From a checkpoint of a small transformer trained on Wikipedia.
Size: 17 layers, width 96, MLP 256 SwiGLU, 2.13M parameters.
Training: a variant of Muon for these matrices, 98M tokens.
Each number is 500 + 50 x the weight over its row's rms, rounded and kept within 0 to 999. Layers, rows and columns count from 0. Numbers have three digits each. The size before them is the row's rms in percent of the matrix's.

# layer 8 attention query, 64x96, rms 0.103, rows 0-31, columns 0-95
066:557441505475453487496534529480506537518449542534458569420520464512493383461519569389535566494531500573599521528563518534590497487531421522508552434594473457574475470542408433523495476502515679517501531581502488525533461460476511552533513502502379496489467532417468508485543550470482437444
077:475513463398470451502469444535542509559506454475523515507499518519510506523466483473464614634543465500442602439559433518546524539462466500582536532503457500627577513462461526335498470541522550507452488475617411595531502532542494551512496548511430504557408477468501543548471465531479507480
114:544464536471549427466518476517500493455442516596471480434574403467497473556418508594449421591496500409462539511506533468596510442450534526419469509541443570468463480524583423528460566557450522489455549506507420466448525528525503486509458475581542442490536582462440574562461448468617461514
113:472548445648425556470526493532498497520504514533517603438431574526440477467511488439520494509478447549429434530514484532341510492550419465517533503489508489547439560482557471483556448487569451485441451490439541579526512486571537550575499542524424540540635531498538540463495559586500497459
087:548543477495469499462482366454539469466487525561545535543465513539490448541510551485503451498463515470503564541579498528485459468471478469510398514500543406536481456427460496467492446515512580495488512569410474547522446455541450578576545451484474603472534505475433485364522639399564560420
094:468593466485418503429556436453586439475439495429572560472464480483554537472557509379510492427521402432405521467593420529515499541448456513535521509435501495537545555430424528431599523466510560617467490501442491487480422515536488544518506531421502524517515485559490521497547460448484484416
109:566458503529503418547363425493449485520565465534482558511541482535563467432418521515515456462448433499546541546406500476484583480526566480457446554511604468541463590464551457514405521489423462578483448525499497496523467407486497486464454526551488437429608575458468556458532518571443521463
102:605426471504528511500518510549444439522502478519506635536506363469462492479612434423549481524487379507459449468462480510430509559559451500475506496496603429467518458583531411503462445511564444564535418526531498574516536458470518522451498482482522462462544499537541609565470472515423492507
097:418492492506581566514441493514568498464494507506546548472521479487527468493580442501416495497536511407507572487560550542523588391502520560453504456533501517515471495495602572543383465476481520425501607452378500453486493490513408471422561521511424472421522548458570438443515476546525597495
097:449533513457584561483463480545496502452468559514472431592547496419527540417464427527487483569489520530488491566497408567537413493457444477462573486363503533511417438408526432557520523505421403519464518554560475429503536390549517495484559450498507478550516515604468531535533487455506485424
091:453502441464498467458442474507576477526557441407513535463468525513493515541431501471423438511603377513511488535554469540524535394544492502488477462502578463470434467522433531591454530449498485535503503454654458503563472488495478489485491526439632379506466511522511563398453544509531507572
096:466470560552523513553505500507496473535528426592541496515506562520532570500467477432540495500474511470540575512605409451475427628442411541569488459497412512502486471466546454426525437596558467505416547548486533612440543515532499558486511413465402446483557567473397534505545503503490508524
096:486513540471462584473481549458515475501386520490508403496516524532475340485556540544541531437592577566522449498550497522614465496444499505484485572551556484467433543533551510548509522557479473465597470420479364476475455552565459397548512530492541532438445509447518525455553519457514542520
093:477544512512395537529477438493619556521475555425493541454513537446472490504486533449462568471448501551496434509502443480539467574486441480562511441445518412585525508427448505519584454473529523526461429549410530442526474577491529585456447508536340598470521525509440485522482525421577548487
092:605517505487501396477415544498547485508552625543500512499475503458497534563514560457516479442381529521434462512486498506433474528514415483530537521471459427542505420484485564512623439514537513598438521601577517470461416497523410548470550503542501581510608478449422510503502464521516442510
104:424513526520572470554526508507537463524442508596527332552509419520524578452453502481518556407452494540504543496462620471533441472361525555418513492525471503494460447486540541463427544491456483521544438489406528585509516508496437530518530414528466518532376525517472511568508497485531541538
084:467523450491552519429460469531470547573563546446548525440503391545504467540539534525471497524533475529403447492508444487473505491503493411423547551552452493509530414401530517454481473486493562659456448486472562541549538469397550540447530462613451591578538505485447549520499504477430544563
088:480588486572507528499456515434455476534434538449452508493500483586588453399496445513509405480487521428615457498495548542575540529485577422395494501515518522525437602517500488602490479438483450472448464501495619562480537578434504496559573569463557571537566510516479569488518532461514534501
100:434511498529534477517538437550488449478524501431517609453449556488536605472415464438535499507456497398448545526581474625386587483455417501579494552477473430573474526450474465501464446469487551556473494545511519579478503465532505583552412472586410486510479425499456473497498567501486541476
114:500398505447418541513492444402478528612548524463577541452450463490447525481541446474499488492542556432613510522522441505429484581535500530563463517466571466506469562466463493502450502354535466505536423609542476416549445525511495551488389530483488541579452531514526593484488443521520486483
115:455556497460628505522428501558448473529528464500495607529463497432496474551414472454533485474462536485521451501448482557548482535554493478530475533569479492518448477595517631562552522499419510383457569387420514457492453448475521597501518486387499548509502499601483501538477481502423450555
099:517534445495586534457516545606560546508532496540486470529472510455472481497425450584496481455502466481578533497493451540550422592508603453444435517463438646434508468537533512489477497520460482497562476428486509455445423418550439471520521536551579464471583494552514538522526558577556633539
097:433510498592444525374299474501439471447487499503547525512529431485418563420577553526501531416485493578538516497516477516502432500454469509464466545541505564434449409460504484468463538512524507436466422557560522413515493535505502519489532537475569528503494549552548482522393480518535411491
097:519559515497436545529554469555483441490501527566530565530517447502522595501425503554512534406545476586503615587540521508537477456511397543578465505398505545552490431475482520491468456556535507515558542494438501536548564541458467582551489437535471526633473420499407564469491489468481388501
112:508514510534414429486446493407524558547523515486492484462472475434426539505545512464503538483543491489508528531545531423399463546457423501525476524490558434529493527404550500438515464470498532535367520509373526537515532607484498539476485570598514553583605436437418529450465521487390466469
096:561498542578510463517564530452465453461417545508532521566595538508505451560436507504555541520441521579515431457468373528478442502450438538533571423423475458475491455374506482445528509487648538501474462502445503532493513541532460560543443427515507551557444504468487496483544400398455514480
121:486474472537477579467457562576494449530524526499544579442462536453548586499523560490524487564494445540503431485538401483417440556518465498517515484490478480473509514462549499460659457526493488541523568646473480430436468487488460534467510491478632523599522516515474528639432504462515469434
088:476597453610485463596381452488492478501483472402426450561472500524464527453551510576524442437503505420506565587498531490489464411597509501469493437540513550482502402592463554460550458472471451405474515468474492487430476404445467549506448495375552517462520469525477528494493471465515520543
097:535482542589566667469504480461498494548507553515531456481540554479469466549579577550490462517516527457515545503476478584519441466496570593425485444469588518550469409483511456548496549514500409591546531506571471422447531554563550550508508460458556546571507488514525559578535416570457530548
068:522480506489574442458483489529483463509553478490519488417473532482560497425507571532510471657467526479421564440543473519533387425533498496494565522470473406506478443537563460470589457532601431474411579510508481468486536489474489543485447458437571506520575559456451513642526465488520415536
091:458538495507621437458468503572469457518574476403500428457431490521518570411477500528522427545423482372461511571458500470591447481516487492435537429503478488468522519568609468497572445534533457509504565441531478442436528426518534482458448462495597525505594543471436509583521481514542537546
093:431520561444513546468409419474509609512519550525459432365453504547489428500550591518454493470466477460456553406496570510515499361496524493571477475538513496476601530492443561454400545524453504581572484501545512473562606589436475527532527459513529503520483503497582529478501471513471469494
# layer 8 attention key, 64x96, rms 0.0905, rows 0-31, columns 0-95
100:452499478479528441463501480444462514527612460450538512524388463553503506470582525519552448481400426462461403581480524442542460543492459456470556410524543564522562570554569466500507444490607549541429502542486523524481586488503550471496500475491447472523537498477496444416546609645482507522
083:530478468501533507502511476471420442503362591489470467510506483575515448530457502531449410522503486511531472465468472547408544546458529411561457510540466509527459519578403506522466579497421359511518465518569562576440594488488579443440525538480534499567543542507479599463519436454512564564
092:413482573528503528525474532521544429527525436484502463500475555501515513457551534543436521549486576405505570548458598487547547550535570488481435403530498522557494541472472493481403475491422421468489516396459417424462490484456503499385432553527547530480481534547517378510423458391536548524
086:454583561420404471463478491456490516516462501524544538634509492428432378590470517525484599455516554511536467455503521467430586517452486472542513531503476409495512524512502497487598498538472590499479485484411444573465475557536435507456520490589552523415392520545515493465433563484524433496
106:505549479525478483567519497507535526453526514422465466505497543442468517492574504432480599481560463444446356438514565557485596589531423499565448472492425548566507645470545543495561465457521566623459495500460435510503484509587563536451524544533447476491514491516403508552497474541456453514
090:600415471520515470511463429578453583505513540507458512584492525526456532654465447450442525497552520506497517468465446548552487509620411483445525477526532481519560536505476404529503462442380504486439397518501474548531519428469570392459449506557520611475494486505471502521482561502506484551
094:459562506532395537542543467539511471498517520450484457456471512432460516429478555451453358420518565488448508506537498423498521558492574408527469479498432502520549363515483549566507431526447483494562469430446467478643494436546490497543499442482507514473423497607609490477500493504506569508
088:550473486422545510488540316470546460497431552454527509515444493450509540464622566548456448506570587537488478511537419492438423432479498504507532481457464535431495528486589484483426517558570529504509477463565496430496548549448462520553473545504476457524497580541513517581585463563430482408
101:419486497476437545501548541544567611477516448532546396463582574457490594577460533488552551519518538467517481443503573502543548500466549502427557422513476490625583517479406487432470509540499569559474384545523484542453444487481518491503491619440501508471457491501438474556498489398474488501
095:499453462478426491510517397538580457571545528459466530401565498528473564586561453496510487515453494507478518466400499435586566553614519526521466429461553505513481362605458488484523511504510473534451577431527510567450484535432429558474434466546516429571537529565452452530505458531463483475
093:493506536516484587492635488493477552523397592571564416497558452534547500486628529435467447539572482492540580487387533461597437535558429485517547555471557472492499533459516498437534529490513479479460467495549453487527523496506601550534496423448451504476573475603578453475491469469531458498
099:492441469404547567492595507532506436568591446522521554555363516465472380516478437388587506455471430489572379594471472503476501506532509524492543541455459521574562532553543491508480481472595471573588501510537508482445541440515582485438504534459562564502497526471505514496505484481497512502
088:489438443562513517597480496520494475391536526487537540517518444415556523573497554553427630540449558553547499530464524597515529459452524460523557533470438510576533447440443514496557544473469494535452461601463544455574484436542474455496455542451485424547400455520520430470416440559490441455
098:502412460540495474556522615453462530422491546465445591487444559642464506479535447394559498613527459476505483522502477480428598526467509456484514501497492468493449461448518479590529522489497518643371523465472540569553538465529468474496522497565478533520513481462508523407521437476464497578
088:486486414579464484550512542479501588402544542563527578479495430508431437501566509445491557576517520523462453403439526533397485457542458459594466508508454493542529595598511581530440504531466488457448483465506502471559436506431527488529460463493388479468533499471556564522427492422495609534
102:515449450435549550568545436489533505463488418520492504529522495431461472579481416556514564412565517368543514437512510511532429414443523492472500635451469519498541566352515574520481549547424517509470606504581477480528462525495550466530554528504503425518531513455483458472463545413522490496
086:449463541532422508474476510540601523486495480643446458489455497521491470437525455471373517523470546495484502440473510507359556474546504506547489466510444472495445565518480503579400541420542499498430479510537556588500470506524467546591574445475530557489541468619423440453498508585546463466
097:511492508523410437553551484392535515456446407543557518537457581445542611540448541624520455576537521579440506529539473492500435498521541505509548479493555521487520422540559559399510495529437537476602492447455553557498474439564574510510427504526521533516489456533542369511500479533550439488
089:564534467538411478569429580542506502504542437463513479493545436522460497425446571501497495522525511516553437511447492482539540626562514487489437390533483465452584542431495517458535436499423464553517445388563530511472425546518534427572445505461618481443541539561477585460528493456425500526
095:565494497520646565483470364551533409468536525481490560534469512489422502474519546503579524430501489532525483469431420513446492462439489493493499502479494487562445482564563444616538497579507468499404541476506493532532401477611532522528506547347515486539453450539563485505506479438528456514
099:570567579503474445493553553503538568458465570545520431549528407528483568393520455508530520464468536547434492484421590590513491410536535507470478521601485535509520519500509536461386472446500529483444543438411507508501480466529471513516512454646493523556582515461568477609451575470517502493
098:437419524473450608450491466529479482462530478503479471446580484434477573421367413499487569597515543488459465549466466539521415519439555498537470513437491531466443435517452457515499572540551514428474528528519426326473499521520444501419469479587536507501479491532541552521554497428516535462
110:521381566493507534482524430487479504492474500545547633467493429538513410488549511421479515553491519497431494526522487533493458485476484523486453447557478460559515443441487592517519422582519528587365536558428495529457566452485512549576477442514322564529451470464523467529532485510478439493
089:521457513466545544535469504489429487487505517479554368489468427513483441542577453429491462555417525447415539547524617431482571517521460496413583474517491490459499570450537465431512503534482523486475510534531516474518551529597532507455492583568455434523641446564417532558469494501385497528
086:504535407429477489594561474514563476500502452491494535565461565593420436500532539440510552506475513554509451632448519476539563437494389465531611445530452497545514565504536416512550511466489503414495548430478548535545502483500444498480483506511357531524598447426484492473461520431547495462
092:401572492551464561520477508507484428521526456389472541498422526536559481494536467482458442501562522481514477518467488568516565446545469470373476518473468496454604565506508556609456471512443560555496520522562539459459478522536597422502507518422533452469433496400529541493470523571549475352
089:494515494460591511445477454433549508426437528398447521489494581434533533499470541525516466547472512493523568437402488564566504492458541448424461488525603564550530382592465555488475544544440487436541556496455427441489473525588482554505457536490442582503528574470452609472571461526464498468
086:497484538445600420411560457547442604560501537499502456456496432526478555547425504529527520574544588482564491502477553476499492519528526491576542507521495533556481509552517460599535450535487543367561495440420573503401494535547437472454518413503499554519555502529468495527531498464507374600
102:469424400492575530563505517533486517423459608508531461476526390484501532474582463467463554539579507586471494521483533462533550429528461479502521527464536496523491608525466541499461500516511523502542497483499484624443519535505540527495580482536478472509338556534396491452523442366552569475
093:502503439530490460472543462514596460431414440460505493491533481470549474494571498532431509571592546463441605406495533515453546531507585504510471668527512389565560569505423560499494523494498350513484417458483552568532480473500454481518480568457480525473552494500507488536438480510475513558
109:478477445510460534540477472500493482497560435467529400543427501526578476503514527479490490508468560484416508533449532505526473492537638474448569683436544485529497506542593555509486482438684447498502487407534515521501490579459469482489458503502467534419547504504495534540510561441575487555
089:404535552553549476589618465459461529587444456494439441508420512473533446468603555513547536603512537417524508528434480459505548447445522459478530411436605480531524540549482499425479519469577499455483543505544482594520498449514614559567521443455558558562534498464550492466501527478507516500
# layer 8 attention value, 64x96, rms 0.0883, rows 0-1, columns 0-95
093:403518532492621560445470456467544521556537516505539561553585483555499398564498617448535478441506450447464514556447453604524486444458497540577489535557506509506565370481556475513509457557483489538493461421570467472576499467607485518473539455523512480514455512548564447507498480487513533617
106:455494432537453538397476493544539489567492585447507411519487504464569487528446543499471599446552388546517507487573357546432533503425527487488532521473511482457533583427623478539480545517471546516567515489523550545577453547568516518470487462471448511547476520542527537457482581458533485375
# layer 8 attention output (transposed), 64x96, rms 0.667, rows 0-1, columns 0-95
093:502490489353478496519475484498515473366513517444473534591453488477573500506450497527415493534456581523516459522524499474559620516604473511564482532497512392455398533504480530551479516467473582438519567545481510458465513517447531454439383563522485504503490535461446499585415505481408426477
096:465467582432531430482456532463454497503464469448470494455422574557488498437507498528471440550552586379485517595460550484476600422588513518451517432604516556483498504553560406473409560483413471488489516533525491593507545447454512403490577537476477482530490510462445473480551483501426547565